{"d_model": 96, "bias": "none", "warmup_steps": 200, "doc_mask": false}
Each number is 128 + 24 x the weight over its row's rms, rounded and kept within 0 to 255. Layers, rows and columns count from 0. The size above them is the row's rms in percent of the matrix's.

# layer 8 MLP up, 576x96, rms 0.22, rows 208-276, columns 0-47
size [100 109 107 102  95  95 111 100 106  97 102  88  93 102  94 103 102 102  98 104  97  95  90  96  97  96 102 101  95  95 100 104  93  96 105 102 100 101 108  95  98  98 101 103  97  97  96  92 105  98 110  95 101 104 101  93  99 104 102  91  97 105  93  97 109  99  98 105 101]
[[116 114 143 133 142 130 125  98 160 147 125 133 123 145 181 144 118 152 120 154 157 138 117 110 163 110 149  85 126  90 131 121 117 114 106 118 103 160 146 110 104 107 106 140 140 184 145 126]
 [118 174 100  98 152 135 133 159 150 134 121 155 108 157 139 161 107 116 161 156 133 134 122 116 130 126  99 117 128  90 116 168  91 102  87  97 141 179 138 160 128 131 153 112 130 129 132 154]
 [144 142 111 134 100 156  87 121  95  56 126 148  97 183 124 117 123 109 121 123 111 138 171 104 122 120 114 109 124 134 143 151 139 140 112 113 140  86 157 133 184 162 127 135 124 124 121 126]
 [164  80 116 172 147 162 154 120 102 128 101 105 156 133  85 132 146 120 120 126 176 135 129 136 112  89 152 110 158 163 136 153 128 115 119  94 119 134 174 105  86 161 115 115  98 151  98 110]
 [ 97 134 142 125 110 144 144 112 111 104 157 150 149 131 180 134 105 148 153  92 177 125  99 116 154 169  86 120  76 148 111 113 102 124  81 114 123 140  98 129 127 141 136 159 101 111 113 139]
 [140 161 112 113 135 100 117  76 156 140 150 115 108 127 144 136  93 136 142 157 160 129 115 148 147 144 128 148 144 177 123 140 153 160 153 203 130 165  95 154 126 131 137 127 134  89 109 117]
 [143 153 117 124 127 126 149  86 119 128 138 113  97 186 111 158 122 167 149 138 122 101 114 115 184 140 121 122 124  80 149 120  81 196 108 125 116 116  76  76 122 129 148 162 123 115  98 136]
 [107 135 127 126  98 122 160 102 146 106 117  55 151 137 152 164 104 121 110  85 131 161 135  94  96 141 186 117 132 137 154 157 158 141 117 138 169 117 137 126 132 129 130 118 141 120 108 137]
 [142 120 102 156 127  93 110 146 184 151  96 117 122 103 153 106 120 122 141  82  88  97 124 129 155 160 116  94  71  99 154 134 131 132 124 144 151  75 126  95 155 125 144 154 137 144 132 100]
 [111 128 154 160 152 123 140 142 158 169 143 130 132 124 115 121 113 115 148 117 122 110 136 145 154 112 196 148 115 134  98  98 130 108 102 188  95 140 104 139 121 138 163 119 174 103  88 107]
 [150 111 138 118  82 108 138 104 132 149 137 107 148 123 145 161  49 132 138 136 148 156 127 144 158 120  92 158 137  99 177 190  90 127 128 108 126 112 110 142 127 139 144 140 129 118 119 139]
 [168 125 110 179 132  92 148 105 133 107  91 112 154 120 125 109 125 119 171 106 110 123  96 145 115 143 120 189 122  80  57  96 140 137  98 160 140 130 140 155 118 133 115  95 150 105 133 140]
 [ 77 105 133 115 117 142 158 160 180 144 101 118 150 126 115  63  97  97 171 110 127 171  82 117 122 143 134 139 144 154  80 106 124 158  96 109 106 161 106 154 140 133 128  73 136 131 152 123]
 [146 104 123 107 135  82 134  92 122  92 120  99 139 132 116 113 172 108 160 116 124 120 122  99  83 177 134 165 127 105 155 114 164 173 160 122 143 110 163 108 130 135 113 146 129 139 111 132]
 [154  98 139 140 128 169 100 113 128 125 179  97 153 146 141 115  80  98 165 120 102 163 158 206 156  81 175 124  98 130 133 118 143 107 124  78 141 111 117 143  99 140 145 167 117 152 124 135]
 [104 121 125 158 118 124 165  95 118 148 122 115  80 136 154 147 156 158 115 126 148 155 105  94 151 152 142 198 102 143 117 104 105 117 124 128 169 134 134 222 129  88 138 123 111 112 107  89]
 [124 103 110 122 126 120 190 145  93 142  97 121 122 143 131  99 169 105 135 169 106 121 115 123  75 152 128 134  74 185 149 136 131  79 142 112 111 142 173 140  97 128 134 116 136 143 117 127]
 [142  91 122 126 121  82 134 151 189 133  75 146 167 120 115 168 130 136 121 148 118 132 114 117 126 114 135 120 147 110 146 138 154 110 185 149 124 151 119 164 163 136 118 172 168 134 151  95]
 [144  97 137 101 109 113 120 110 170 172 119 156 130 130  98 127 140  90 143  49 101  94 130 153 119 139 134 135 143 110 159 122 159 123 130 145 127 170 140 104 128 159 115 127 126 161 158 116]
 [ 77 130 113 116  96 162 103 129 129 131 113  73 138 116 117 139 117 133 129 136 130 117 150 128  91 110 152 131 135 135 154 130 154 172 153  59 142 158 130 130  90 138 146 169 107 123 137 112]
 [160 144 189 107 135 101 131 146 115 147 118 127  99 151 119 122 101 162 137 125 119 127 156  94 100 135 109 142 164 110 117 137 152 154 142 113 141 127 158 137 112 167 122 134 144 127 124 121]
 [118  95 156 119 112 112 129 163 116  99 136 117 102 130 153 141 120 112 148 173 108 128 142 143 113 105 155 149 131 138 161 115 120 107 133  92 116 143 121 161 105 127 145 170 163  94 112  83]
 [125 132 115 171 110 141 105 149 121 109 149  99 123 142 163 150 110 117 120 139 128 112 142 150 150 144 151 120 138  80  87 164 119 103 165 116 131 210 139 159 120 130 132 115 139 173 171  93]
 [110 103 106 177 164 151 110 135 107  87 135 119 155 118 198  96 143 144 135 161 115 144 110 113 178  98 173  87 144 107  95 115 154 127 145 123 136  96 118 120 162 136 152 120 116 114 140 122]
 [107  91 120 130 107 152  94 140 134 119 151 135 147 126 143 115 143 116 150 136  99 113 121 112 114 109 122  97 164  71 159 147 127 167 118  97 136 129 130 154 160 102  95 144 132 144 114  92]
 [104 192 115 116 137 118 124 126 142 116 148 127  94 123 163 133 105 169 156 149 134 142 167 137 117 135 122  78 110 107 134 139 124 153  95 110 138 122 139 137 111 141 112 132 122 134 112 115]
 [134  88  89 100 123 123 144 106 155 127 117 170 137 152 122 127  80 142 130  99  80 125 147 155 138  96 141 129 135 128 166 180  91 106 135 124 149 119 152 124 133  80 138 138 159 141 123 167]
 [154  91 122 112 102 128 111  84 124  97 164 111  93  72 141 134  77 177 130 156 129 128 150 164 118 124 134 118 110 119 171 137 126 156 160 140  98 142 154  97 128  81 114 115 146 123 142 165]
 [117 124 153 159 118 144 140 123 110 122  65 118 145 117 157 136 166 102 163 108 152 132 125 132 103 106 104 127 156 132 156 134 121 123 123 150 158 150 113  76 109 145 112 143 115 110 126 139]
 [117 139 148  96 102 158 121 134 132 109 130 144 106 122 122  74  88 136 135 136 134 154 128 161 120 108 112 148 115 109 118 114  93 123 145 104 141 150 182 131  63 145 105 118  87  83  87 104]
 [110  86 148  92 158 157 179 129 145 131 120 109 133 121 113 104 119 117 122 158 128 128 125 124 114 133 142 103 109 143 170 177 146 121 179  97  98 173 160 126 109 153 168 112 134 128 135 147]
 [171  89 170 110 136 103 115 167 130  58 157 116 156 107  90 128  98 112  72 106 112 127  68 145 114 156 157  92 129 120 149 124 121 140  81 124 154 108 120 151 130 162  85 164 141 144 128 154]
 [151 132 122 141 147 166 112 171 160 124 186  99  87 151 125 102 128 141 122 118 121 114 127  78 158 131 138 143 106  71 145 104 148 130 129 114 161 152 110 101 116 134 115 103  78 146 161 130]
 [106 133 108 150 126 116  82 126  98 132  91 146 106 114 152 137 111 117 120 143 178 143 119  97 202 132 106 167 140 103 102 135 119 147 142 122 119 151 100 128 121 127 109 151  64 137 146  87]
 [ 75 128 107 169 139 136 111  91 136 140 181 149 117 147 100 158 128 170 165 113 122 120  92 160  73 126 168 127 158 133 183 142 156 128 140 145 120  82 154 136 110 148 156 118 143 126 136 107]
 [152  99 103 110 136 177 130 136  63 129  92 129 106 121 139 141 157  99 173 113 136 125 121 131 127 108 134 131 150 150 153  92 176 152 144 130 158 164 163 133 131 157 103 131 120 138 131 137]
 [145 114 139  84 131 140 114 126  78 140 155 118 155 111 122 121 121 135 135 114 127  89 139 144 102 130 138 106 113  95 167 116 153 153  85 161 160 142 148 142 153 145 126 144 106 129  95 171]
 [ 73 161 125 163 112 149 121  92 121 131 152 113 113 139 147 136 154 143 105 116 158 134 126 122  95  97 139 156 146  95 106 140 139 159 142 150 151 114 139 141 117 171 128 127  87 160 119 100]
 [168 110 147 140 115 124 120 136 123 148  70 137  95 151 145  98 119 131 146 115  89 152 135 143 126 115 135 125  89 113 111 146 137  82 132 139  95 126 129 145 156 112 118 120 138 100 116 112]
 [167  59 130 115  86 168 115 132 189  96 108 132 149 151 100  93 130 143 116 137 190 104 152 114 129 116 139  97 167 156 121 132 152 140 114 111 128 116 165 130 122 164 126 154 126 116 166 109]
 [151 133 146 136 137 146 135 115 194 119 132 139 140 165 160 138  81 102  93 113 147 148  74 124 101 123  99 131 113 138 106 130 164 128  92 111 116 127 113 158 140 141 136 131 124 139 116  87]
 [138 130 146 119 101 120 179 131 141 111 113 102 148  96 171 130  76 116 150 130 139 148 103  97  96 142  92 129  97 109 122 126  99 111 153 155 113 138 135 151 136 110 148 119 116 144 114 143]
 [123  92 172 112 106 122 132 140 119 120 138 146 114  98 143 157 133 142  98 161 161 149 170 137 149 114 129 173 138 162  87  93 106 133 148 116 183 153  94 109 113 127 102 150 145  95 124 106]
 [118  94  87 135 128 127 129 132 119 144 149 102  87 140 118 151 111 137 133 135 169  87 131 141 117  97 134 160 138 130 120 161 134 167 131 133 113 132 138 146 101 168  93 115 137 126 130  82]
 [124 140 132 178 126 152 165  98 138 160 140 133 154 106 165 147 116 149 122 149 174  97  64 141  94 101 138  67 133 125 141 143 135 144 158 132 152 124 166 115 121 123 172 140 128 153  94  94]
 [124 126 131 150 149 118 156 140  97 116 133 176 149 114 103  93  92 182 136 132 154 125  87 106 130 149 126 116 150 120 114  81  79 121 146 169 127 170 146 114 141 130 103 149 134 161 116  86]
 [104 142 158 113  77 145 115 109 119 107 130 139 163 147 126  99 170 121 124 124 144 133 124  99 115 138  77 117 140 135 118 126 165  77 127 159 149 130 158 106 144 107 123 142 106 118 117 165]
 [ 93 126 125 126  66 127 134 129  67 129 141 137 113 173 127 153 126 130 119 166 124 109 107 166 130 135 124 121 164 100 131 129 163 137 110 133 158 145 139 116 122  78 158 132 113 119 112 145]
 [118 116 173 129 171 128 180 129 109 169 137 157 134 135 132  97 130  99 123 133 126 136 109 129 140 114 121 167 141 122 116 146 147  96  83 150 152 108 125 137 154 118 140 146 129 101 121 131]
 [132 143 137 151 130 120 116 113 126 150 146 162 141  97 128 114 135 137 125 140 162  86 124  89 132 105 120 138 110  67 153 145 127 112 124 110 119 123 159 142 120 125  85 135 115  89 132  95]
 [170 124 152 161 130 100 150 100 140 141 146 130  89 113 101  94 112 106 158 110 130 203 131 130 120 120 110 113 116 134  80 159 108 147 122 121 147 112 150 108 124 105 133 157  99 116 147 153]
 [ 94 132 127 128  88 139 127 126  76 146 181 133 123 134 107 149 137 110 144 126 154 172 119 152 127 117  90 109 125 130 110 151 109 167 113 121 145 139 152 154 139 125 136 109 145 110 103 146]
 [153 117 142 146 153 104 140  85  90 158  99 106 142 109  97 101 162 145 134  85 141  99 124 143 114 126 139 168 116 113 151 142 134  72  93  72 123 151 105 130 133 143  77 138 105 102 164  96]
 [101 166 133 137 133  95 103 131  83  87 127 128 135  98 150 116 149 136 133 130 122 112 142 149 122 124 139 138 124 135 154 154 152 132 124  92 179 150 114 162  95 124  97 146 148 178 184 132]
 [ 67  94 144  94 120 118 135  99 122 126 142 126 152 111 155 124 128 157 149 122  96 102 149 139 137 185  94 139 110 126 166 139 145 134 142 106 111 141 101  91 108  97  80 141 110 174 196 126]
 [129 129 118 138 132 125  67 118  97 122 146 117 131 121  77 153 162 144  81 112  99  88 108 139 158 122 160 134  93 103 150 164 158  79  92 162 154 101 163 122 131 135 166  83  97 121 112 107]
 [ 98 150 124 141 189 121 121 137 101 143  97 121 121 102 102 109 158 124 116  94 130 101 138  78 131 114 109 142 109  84 144 150 147 134  72 142 142 115 174 146 145 158 138 122 139 142 129 141]
 [166 131 150 129 110 152 135 122 120 135 142 108 126 168 125 111 116 139 182 136 172 137  84 120 156 119  95 134 167 112 106 109 130 113 114 141 123 125 124 127 120 114 180  98  99 120 127 124]
 [ 93 131 114 108 128  86 121 128 142 113  88 144 143 164 110 123 132 165 182 108 112 133 135 133  70 136 194 136 118 104 120 127 138 167 147 113 135 124 128 182 175 154 128 139 110 108 108 113]
 [147 146 120 104  76 119 169 130 126 127  95 123 165 142 145  99  93 110 134 169 134 138 113 118 141 142 130 130 152 101 124 127  53 110 108 117 158 114 126 125 157 126 115 143 167  75  87 127]
 [165 114 119 156 132 110  96 128 156 157 102 148 116 149 112  95 121  99  77 174 144 129 172  95 113 131 146 154 115 116 114 113 174 128 120 125 127 135 105 130 132 149 121 190 144 120  80 100]
 [141 151 140 127 133 134 113 129 136 127  65 149 137 126 110 139 118 113 153  82 150 101  99 157 136 151 103 136  98 142 164 170 122 136 151 119  87 143 154 115 142 128 117 177 144 142 112  92]
 [ 84 126 150  93 129 166 184  96 121 138 117 152 158 128  99 182 122 128 124 152 112  94 112 164 156 107 129  94 146 110 143 138 127 105 105 121 122 152 143 152  80  88 146 165  87 135  94 116]
 [ 94 100 104 145 125 154  96  89 170 149 104 116  88 137 137 117 110 112 143 114 155 133 178 148 109 116  81  94 113  98 115 113 149 115 121 137 124 147 147 127 131  75 140 142 166 145 124 116]
 [101 120 141  70  97  96 130 128  94 118 111  87 129 149 151 163 126 155 147 145 137 126 132 129 155 124 128 149 118 125 101 104 139 193 121 122 117 140 144 171 121 104 104 126 147 131 120 131]
 [132 135 153 123 141 114 117  67  98 118  99 156 149 150 122  82 122 167 150  82 128 111 139 137 153 136 144 107 126 151 106  91 106 116 125 100 110 121 126 127 180 108 134 166 140 144 127  98]
 [ 93 116 116  75 112 123 117 136 124 154 128 121 160 154 108 132 117 126 114 114 147 112 132  92 116 143 155 123  99 218 140 139 146 135 145  71 113 126 164 154 139 139 162 114 160 133 133  93]
 [127 113 132  99  80 104 125 143 118 119 127 156 136 109 104 120 181 137 100 135 119 128 117 112  97  94 130 118  49 139 139 131 122 130 167 101 155 169 125 109 160  82 151 152 126 102 134 124]
 [149 133 142 135  97 140 120  77 149 136 140 133 110 139 130 178  96 106  99 126 109 109 108 134 123 140 122 135 100 130 179 150 119 107  98 141 147 163 159 129 158 126 140 127 117 124 128 105]]
# layer 8 MLP down (transposed), 576x96, rms 0.214, rows 208-276, columns 0-47
size [115 102 103 110  89  87 131 105 112  97  91  86  90 109  95 101 102 103 104  99  94  93  96  98 101  97 101 103  99  92  98  91  85  95 109 100 106 113 109 102 103  88  96 106 100 102 107  90 103  94 118  91 101 110 101  96 102 104 102  85 101 111  94  98  98  96 109 117 108]
[[120 128 136 137 111  98 161 148 153 112 114 165 112  99 128 153 118 146  89 182 126 124 118 138 165 143  94 134 150  74 136 134 128 145 109 113 141 132 178 134 134 139 113 112  64 145 115 178]
 [148 113  91  99 143 163 168 138 135 128 135 139 182 100 108 122 125 130 107 110 159 129 163 109  97 154 128 164  86 158 112 138 177 105 102 141 133 122 104  86 156 112 157 165 131 139 108 125]
 [ 89 186 128 139 141 152 117 137 156 157 121 140 150 104 111  81 113 104 119 139 124  92 113 162 140 127 188 115 120  91  91 116 166 143 156 117 130 147 138 131  71 118  94  95 136 110 129 169]
 [152 113 131 107 128 149 111 125 125 131 138 134 127 146 149 130  89 127 110 146 119 145 135 130  97 126 178 129 124 143 125 142 127 126 135 104 117 158 144 142 100 136  90 175 162 182 109  69]
 [ 98 126  78 166 171 116 103 134 114 152 123  98  78 128 123  75 130  94  85 171 112 126 150 153 111  98 132 135 160 111 109 148 126 129 119 124 151 127 108 132  96 142 134 165 136  94 120 150]
 [135 160 154 133 139 127 152 114 125 132  89 132  79 106 119 143 129  91 185 112 154 158 112 123  85 177 158 174 159  99 109 140 117 120 144  58 105 151 130 120  83 143 138 115 147 133 128 117]
 [171 160 142  60 121 153 149 138  96 117 102 123 109 148 132 134 135  85 129 130 100 123  81 110 117  84 171 148 126 124 138 106 160 107 143 156 123 142  89 133  76 127 132 110 105 124 131 165]
 [133 116 110 141 122 158  96 157 160 119 145 126 142  98 141 104 135 117 127 119 101 161 155 134 198 124 125 141 140 122 122 125 179 143  87 131 168 128 166 136 118 125 132 129 136 166 111 134]
 [ 94 127 141  94 111 119 155 125 106 128 152 119 126 129 100 101 134 100 121 147 145 154 133 155  85  94 154 126 177 166 126 114 104 144 138 152 112 145 117 164  86 118 140 111 118  71 137  87]
 [122 127  88 127 127 146 151  94 101 104 144 105 116 119 135 164 118 140 148 132 166 118 165 127  86 137  55 122 150 140 115 110  98 131 172  91 193 115 115 129 126 118 128 100 140 147  77 127]
 [127 169 102 105 108 108 158 114  92 132 134 174 146 134 110 111  99 170  99 115 101 130 132 123 161 157 115 169 107 149  98 137 131 113 120 100 115 155 123 125 161 134 165 154 133 118 141 137]
 [ 99 125 113  81 121 130 130 126 109 135 144 154 136 144 121 149 129 156 115 128 108 118 120 106 134 141 130 126 107 207 148 112  97 139 109 173 134 116  99 129 136 105 147  76 108 146 143 137]
 [143 139 113 135 116 172 162 148  87 116 173 122  95 153 129 123  88 141 121 126 170 106  90 119  62 123 155 135 133 127 172 132 147 122 144 178 122 145 104 132 124  99 158 137 175 111 102 103]
 [118 200  88 129 129 148 150 114 167 114 101 139 108 141 134 113 108 154 142  92 149  87 104 113 148 137  93 129 132 151  91 117 117 129 134 118 150 142 105 145  95  89 172 112 124 125 120 115]
 [148 116 145 127 118 142 154 146 100 161 136 131 119 131 130 158 137 155 111 126 111 100 133 111 107 136  88 146 128 105 122  83 139 168 138 109 108 104 137 119 131 120 141  90  97 116 181 129]
 [163 151 158 139 149 129  71 125 104 160 141 139 139 127 123 123 121 107 121 141 101 121 132 118 145 143 109 129 105 102 141 159 160 116 137 170 123 101  99  61 130 122  89 117 109 147 123 146]
 [112  91 132 168 169 124 118 123 133 121 140 117  71 136  93 114 114 176 101 109 155 139 114 135 136 119 115 126 118 122 100 139 125 201 115  74 120 153 107 140 125 101 131 165 100 121 119 162]
 [124 148 187 143 146 143 149 120 127 138 111 143  98 150 170 116 105 154 112 160 122 126 127 154 130 131 124 157 111 135  79 135  94 127 106 117 129  92 135 111  96  94 115 111 135 111 158  98]
 [170 105  72 133 128 136 104 112 118 124 130 117 118 136 156 168 117 161 175  98  99 140 134 115 134 121 128 101 173 128  85 167 148 149 108  67 161 160 101 128  93 124 135 130 138  85 120 133]
 [152 153 135 105 123 127 149 150 151 123 113 106 125 136 179 184  79 141 121 115 102 147 118 170 156 168 166 140 138 182 123 120 121  71 104 142 128 121 133 160 144 108 115  91 137 159  85 165]
 [113 138 118 130 127 141 144 175 150  90 113 135 134 126 132 119 135 100  89  96  95  71 153 131 155 138 162 127 153 147 130 137 121 141 152 144 117 129 160 125  77  87 138 152  72 167 105 138]
 [127 131 103 160 145 200 152 114 153 149 122 109 164 121 151  85 147 127 125 114 105 102 128 107 166 102 149 155 123 116 103 133 137 106 142 128 138 143 104  92 106  98 187 129 100 176 128 143]
 [146 111 114 124 118  75 140  50  85 116  92 116  92 103 136 100  72 117 151 147 142 133 128 128 114 164 128 171 149 129 131 132 146 126 113 112 127  79 120 105 109 151  99 147 105 128 109 136]
 [149 149  95 111 145 110 157  99 151  94 124 138 122 140 113 158 170 127 109  86 141 124 107 179 119 116 108 160 144  86 186 143 102 171 144 118 138 167 132 118 122 131 107 124 128 168 139 141]
 [154 135 150 118 163 125 149 123 130  99 124 116 120  93 139 116 126 122 138 148 135 131 102 143 100  97 142 119 146 133 157 120 137 115 154 118 143 104 130 137 127 108 135 131 105 109  84  79]
 [124  67 114 162  98  97 155 110 115 176 145 114 152 127 138 119 132 120  87 129 123 127 118 148 146 146 118 154 138 164 102 192 157 122 115 168  99 112 114 128 131  81 128 142 119 159 121 120]
 [120 126 141 150 159 124 157 112 109 132 143 119  95 101 136 110 152 102 164 124 124 137 123 100  81 175 159 153 159  75  75 137 128 143 125 126 159  73 121 130 116 117 111 135  93  73 163 149]
 [131 142 149 115 129 160 146 128 106 109 105 118 123 125 133 155 193 147 146  92 143 102 116 104 156 140 125  99 126 135 149 141 143 156  66 139 112 123 123 128 141 143  94 122 106 115  96  60]
 [119 146 111 117 156 105 184 140 125 175 169 128 131 105 110 107  82 156 132 116 119  88 138  84 127 160 123 156 123 120 119 156 117 107  87  77 110  77 154 150 119 158 135 133 139 129 163 145]
 [113 115  86 138 141 123 152 144 131 125  80 155 137 152 136 166 188  90 136 148 130 100 108  89 163 138 141 136 150 115 131 141 115 102 125 148 146 162 115 153 151 120 166 159 145 127 130 124]
 [124 124 119  96 114 141 123 122 134 145 104 104  99 128  63  93 147 152 164 143 122 179 106 104 115 119 106  77 141 127  81 118 105 106 126 116  76 142 139 144 129  93 119 118 135  97 130 129]
 [137 180 147 142 150 134 135 143 118 142 113  87 145 130 123  86 155 161  96  91 158 142 152 152 144  82 120 149 131 120 147 122 118 108 195 129 146 152 139 137 140 123 114  89 152 148 154  98]
 [129  72 155 127 117 118 120 103 127 127  77 181 198 123 127  95 106 101  97 122 138 161 166 124 109 129  87  96 137 149 122 119 117 137 105 130  83 109 116 114 131 116 107 125 173  88 114 138]
 [161 126 133 180  87 118 110 136 149 133 150 186 123 118 167 121 111 159 148 145  92 101 138 148 120 120 130  91 164  91 113 126 120 132  90 136 111 141 115 119 171 114 124 114 130 114 190 152]
 [154  98 113 128 163 139 112 134  82 117 101 151 108 108 143 129 126 130 120 123 116 129 170 125 107 169  72 141 116 129 118 112 137 148 102 157 140 144 103 141 122  86  95 154 150 103  93 146]
 [140 126 156 149 117 155 135 120 123 128 158 151  73 140 142 130 158 165  76 122 101 131 141  85 121  97  98 107 144 114 105 136 104 125 143 133 124 111  98 178 135 110 133 109  73 139 153  99]
 [115 143 116 133 129  88 164 131  92 104 163 138 135 138 175 131 144 104 162 147 129 113 144 137  96 157 114 102  87  74 162 129 138 148 156 116 106 133 131 178 126 123 140 113 169 170 122 158]
 [104 146 150  93 153 107 126 145 117 158 110 105 188 124 127 167 124 133 144 127 132  99 127 129 146 154 110 121 124 120 112  89  95 140 129 104 109 135 144  96 102 114 143 138 106 130 132 130]
 [124 136 136 107 140 110 134 167 118 129 139 118 126 137 135 121 125 104 124 137 100 174 107 143 125 121 116 123 111 154 130 129 120 119 148 190 120  97 136 158  41 120 116 192 106 124 132 119]
 [118  85 123 139 136 125 150 143 138  99 143 132 113  95 133 133 164 101 143 151 126 139 109  80 125 126 132 181 154 126 124 138 130 137 141 121 117 115 136 163 148 115 111 136 120 112 151 121]
 [119  87 130 112 155 124 149 129 125 141 142 135 114 107 120 138 176 166 140 172 102 147 126 149 140 150 145 121  89 128 130  90 109  85 103 133 133 148 101 157 118 113 127 140 133 102 130 154]
 [121 124 150 173 134 136 119 127 165 138 169 113 158 139 126 131 162 171 156  80 108 149 137 155 162 108 152  72 108 111 131 105 136 143 148 125 130 116 110 104 139 134  67 109 153  77 136 126]
 [144 118 144 102 120 105 116  88 144 124 108 119 113 175 112 107 104 102 137 116 181  72  97 142  89 118 136 109 183 121 132 109 112 145 131 211 152 140 123 104 161 112 162 127 135 157 125 131]
 [157 116 172  93 146 111 147 133 127 115 177 164 141 120 115 129 162 111 149 164 136 131 138 155 125 154 116 108 118 147 116 141 127  97  69 109 139 124 117 125 167 111 141 169 129 152 152 108]
 [130  95 124 163 142 137 149 101  91 151 145 148 172 153 126 152 146 156  76  94 131  90  96  68 158 139 139 125 127 129 115 146 112 135 143 149 143 109 150 181 125  95 130 109 153 144 117 152]
 [131 134 105 116 174 139 124 201  96 171 137 116 153 107 112 116 139 129 165 132  75  93 115 101 163 151 119 137 109 153 166 138 158 110 144 130 161 155  80 106 104  69 128 138 127 147 122 157]
 [150  80 101 119 138 122 140 151 145 128  94 123 116 168 137 137 110 140 111 139 126 136 110 207 136 114 153 132 111 113  92 129 136 152 146 139  92 109 135 118 131 134 114 141 115 163 118 121]
 [174  89 130  88 166  88 113 129 132 105 106 111 120  96  92 103 107 129 136 104  84 152 171 120  91 129 109 113 126  88  96 147 118 126 116 112 147  74 155 155 127 162  95 126 123 148 153 144]
 [137  91 140 101 118 136 122 139 174 143 119 111 165 153 149 164  93 130 122 134 131 117 157 100 147 138 126  98  89 169 120 104 122 143 178 136  97  78 128 157  86 125 158 145 123 175 121 117]
 [ 96 141 100 109 144 104 130 154 139 116 139 102 112 149  99 120 127  97 115 130 167  79 113 100 128 198 109 120 109 147 124 187 125 146 111 120 106 136 130 110 136 146 168 157 150 121 142 185]
 [169 141 115  97 120 114 119 123 123 115 115 128 114  76 108 119 148 131 152 155 151 143 144 124  99  86 104 127 121  98 150 133 136 171 171 146 101 151 131 114 118 115 122 126 128 126  97 132]
 [133 131  90  73 164 113 131 184 151  62 105 101 126 118 167 125 140 164 119 132 116 112 106 156 144 100 153 114 149 125 159 113 143 121 124 127 121 128 142 131 117 156  93 118 134 174 143 134]
 [120 133 111 156  99  89 111 113 135 140 129 118 120 101 138 171 122 123 115 157 121 156 103 159 142 159 113 135 129  99 135 126 120 132 158 156  84 108 133 140 113 137 174 130  77 141 133 133]
 [149 144 103 122 103 100 140 135 116 150 168 126 103 157 129  65  73 111 155 154 143 133 145 124 115 165 133 116 140 123 102 110 154 152  98 103 130 115 128 116 172 128 150 132 110  97  99 124]
 [113 164 145 136 131 122 138 211 136 122 174 128 122 157 119  96 147 142 124 114  99 147 129 129 108  58 133 120 118 142 143 148 117 134  82 134 130  87  85 139 156 133 127 127  83 104 124 106]
 [162 140 123 153 111 125 169 124 122 181 132 100 104 139  99 125  88 114 141 156 143 171 114 173  89 110 188 167 107 113 113 161 134 107 133 183  96 116 111 129 141  88 108 108 119 120 153 105]
 [140 107  96 104 159  80 181 127 149 120 123  74  92 136  83 118 123  96 154 132 134 138 144 133 139 127 140 138 151 159  93 112 125 132 121 128 117 149 129 123 133 161 129 111  96 125 127 122]
 [127 147  90 141 141 121 124 107 151  93 114 107 109 127 133 175 132 120 116 125 126  88 132 139  89 145 189 179 146 141 118 139 163 128 129 116 130 122 133 118 165  95 112 115 125 133 125 111]
 [134 123  86 123 142 170 124 125 113 138 119 111 133 126 127 123 130 132 119 115 183  98 127 108 149 120 125 101 158  87 130 126 132 102 127 130 129 132 134 100 130 132 181 124 134 102  88 136]
 [107 188 134 153 159 128 110  74  96 125 127 144 120  86  95 117 147 124 112  84  75 140 174 168 111 120 117 140 147 163 137 142 170 149 108 148 100 153 120 122 123 121 108 136 195 144 148 126]
 [138 133 119 143 171 131 129  78 166 132 110 131 124  88 125 138 103 150 120 153 129 140 150 175  94 107  82 138 151 174 115 131 174 125 118 127 140 116 116  97  71 102 122 108  95 105 111 159]
 [150  99 129 139  94 138 154 128 114 137 105 154 134 134 102 111 118 123 130 172  93 138  96 105  77 137 147 103 137 192 123 156 171 115 117 133  86 126 153 159  94 109 115 139 115  93 120 147]
 [122 135  90 128 118 105 119 106 111 155 131 121 137  98 122  63 155 131 149 127 147 169 116 148 135 138 133 112 134 157 111 127 124 149 120 154 113 114 129 136 172 145 163 108 155 167 104 149]
 [152 135 134 116 148 125 113 129 135  92 133 123 131 140 174 140 158 120 170 166 137 123  75 120 141 160 118 131 172 131 109 153 143 135 115 158  94  86 116 136 103 104 113  90 143 132 147 156]
 [132 124 139 103 102 113 135 116 140 136 133 138 142 172 145 137 174 127 117 147 164 135 140  92 123 113 131 128 130 117 125 121  91 120 128 120  89 131 148 116 169 111 130 168 131 136 113 124]
 [121 164  75 103 112 116 132 139 104 152 127  94 126  94 136 113 159 121 109 124 121 135 141 148 137 158 127 137 115 127  58 150 147 153 119 110  70 119 136 144 146 166 124 133 168 132 132 141]
 [129 180 140 109 133 139 148 115 154 148 123 131 119  83 110 136  73 163 119 139 142  95 124 142 157 144 172 117 107 179 171 142 160 177 120  99 138 146 127 139 154  77 113 128 153 137 113 107]
 [137  82 123 132 147 141 148 100 116  91 120 113 113 160 152 141 155 153 191 134  84 151 174 119  81 118 150 139 118 142 140 126  96 186 100 120  77 136 162 105 127 126 102 127 158 125 123 131]
 [180  86 131 133 158 129 108 167 125 171 133 115 118 151 125 144 164 115 102 146 151  98 120 130 141 108 116 119 114 153 117 130 135 108 131  62 100 117  98 117  96 114 132 123 137  98 145 140]]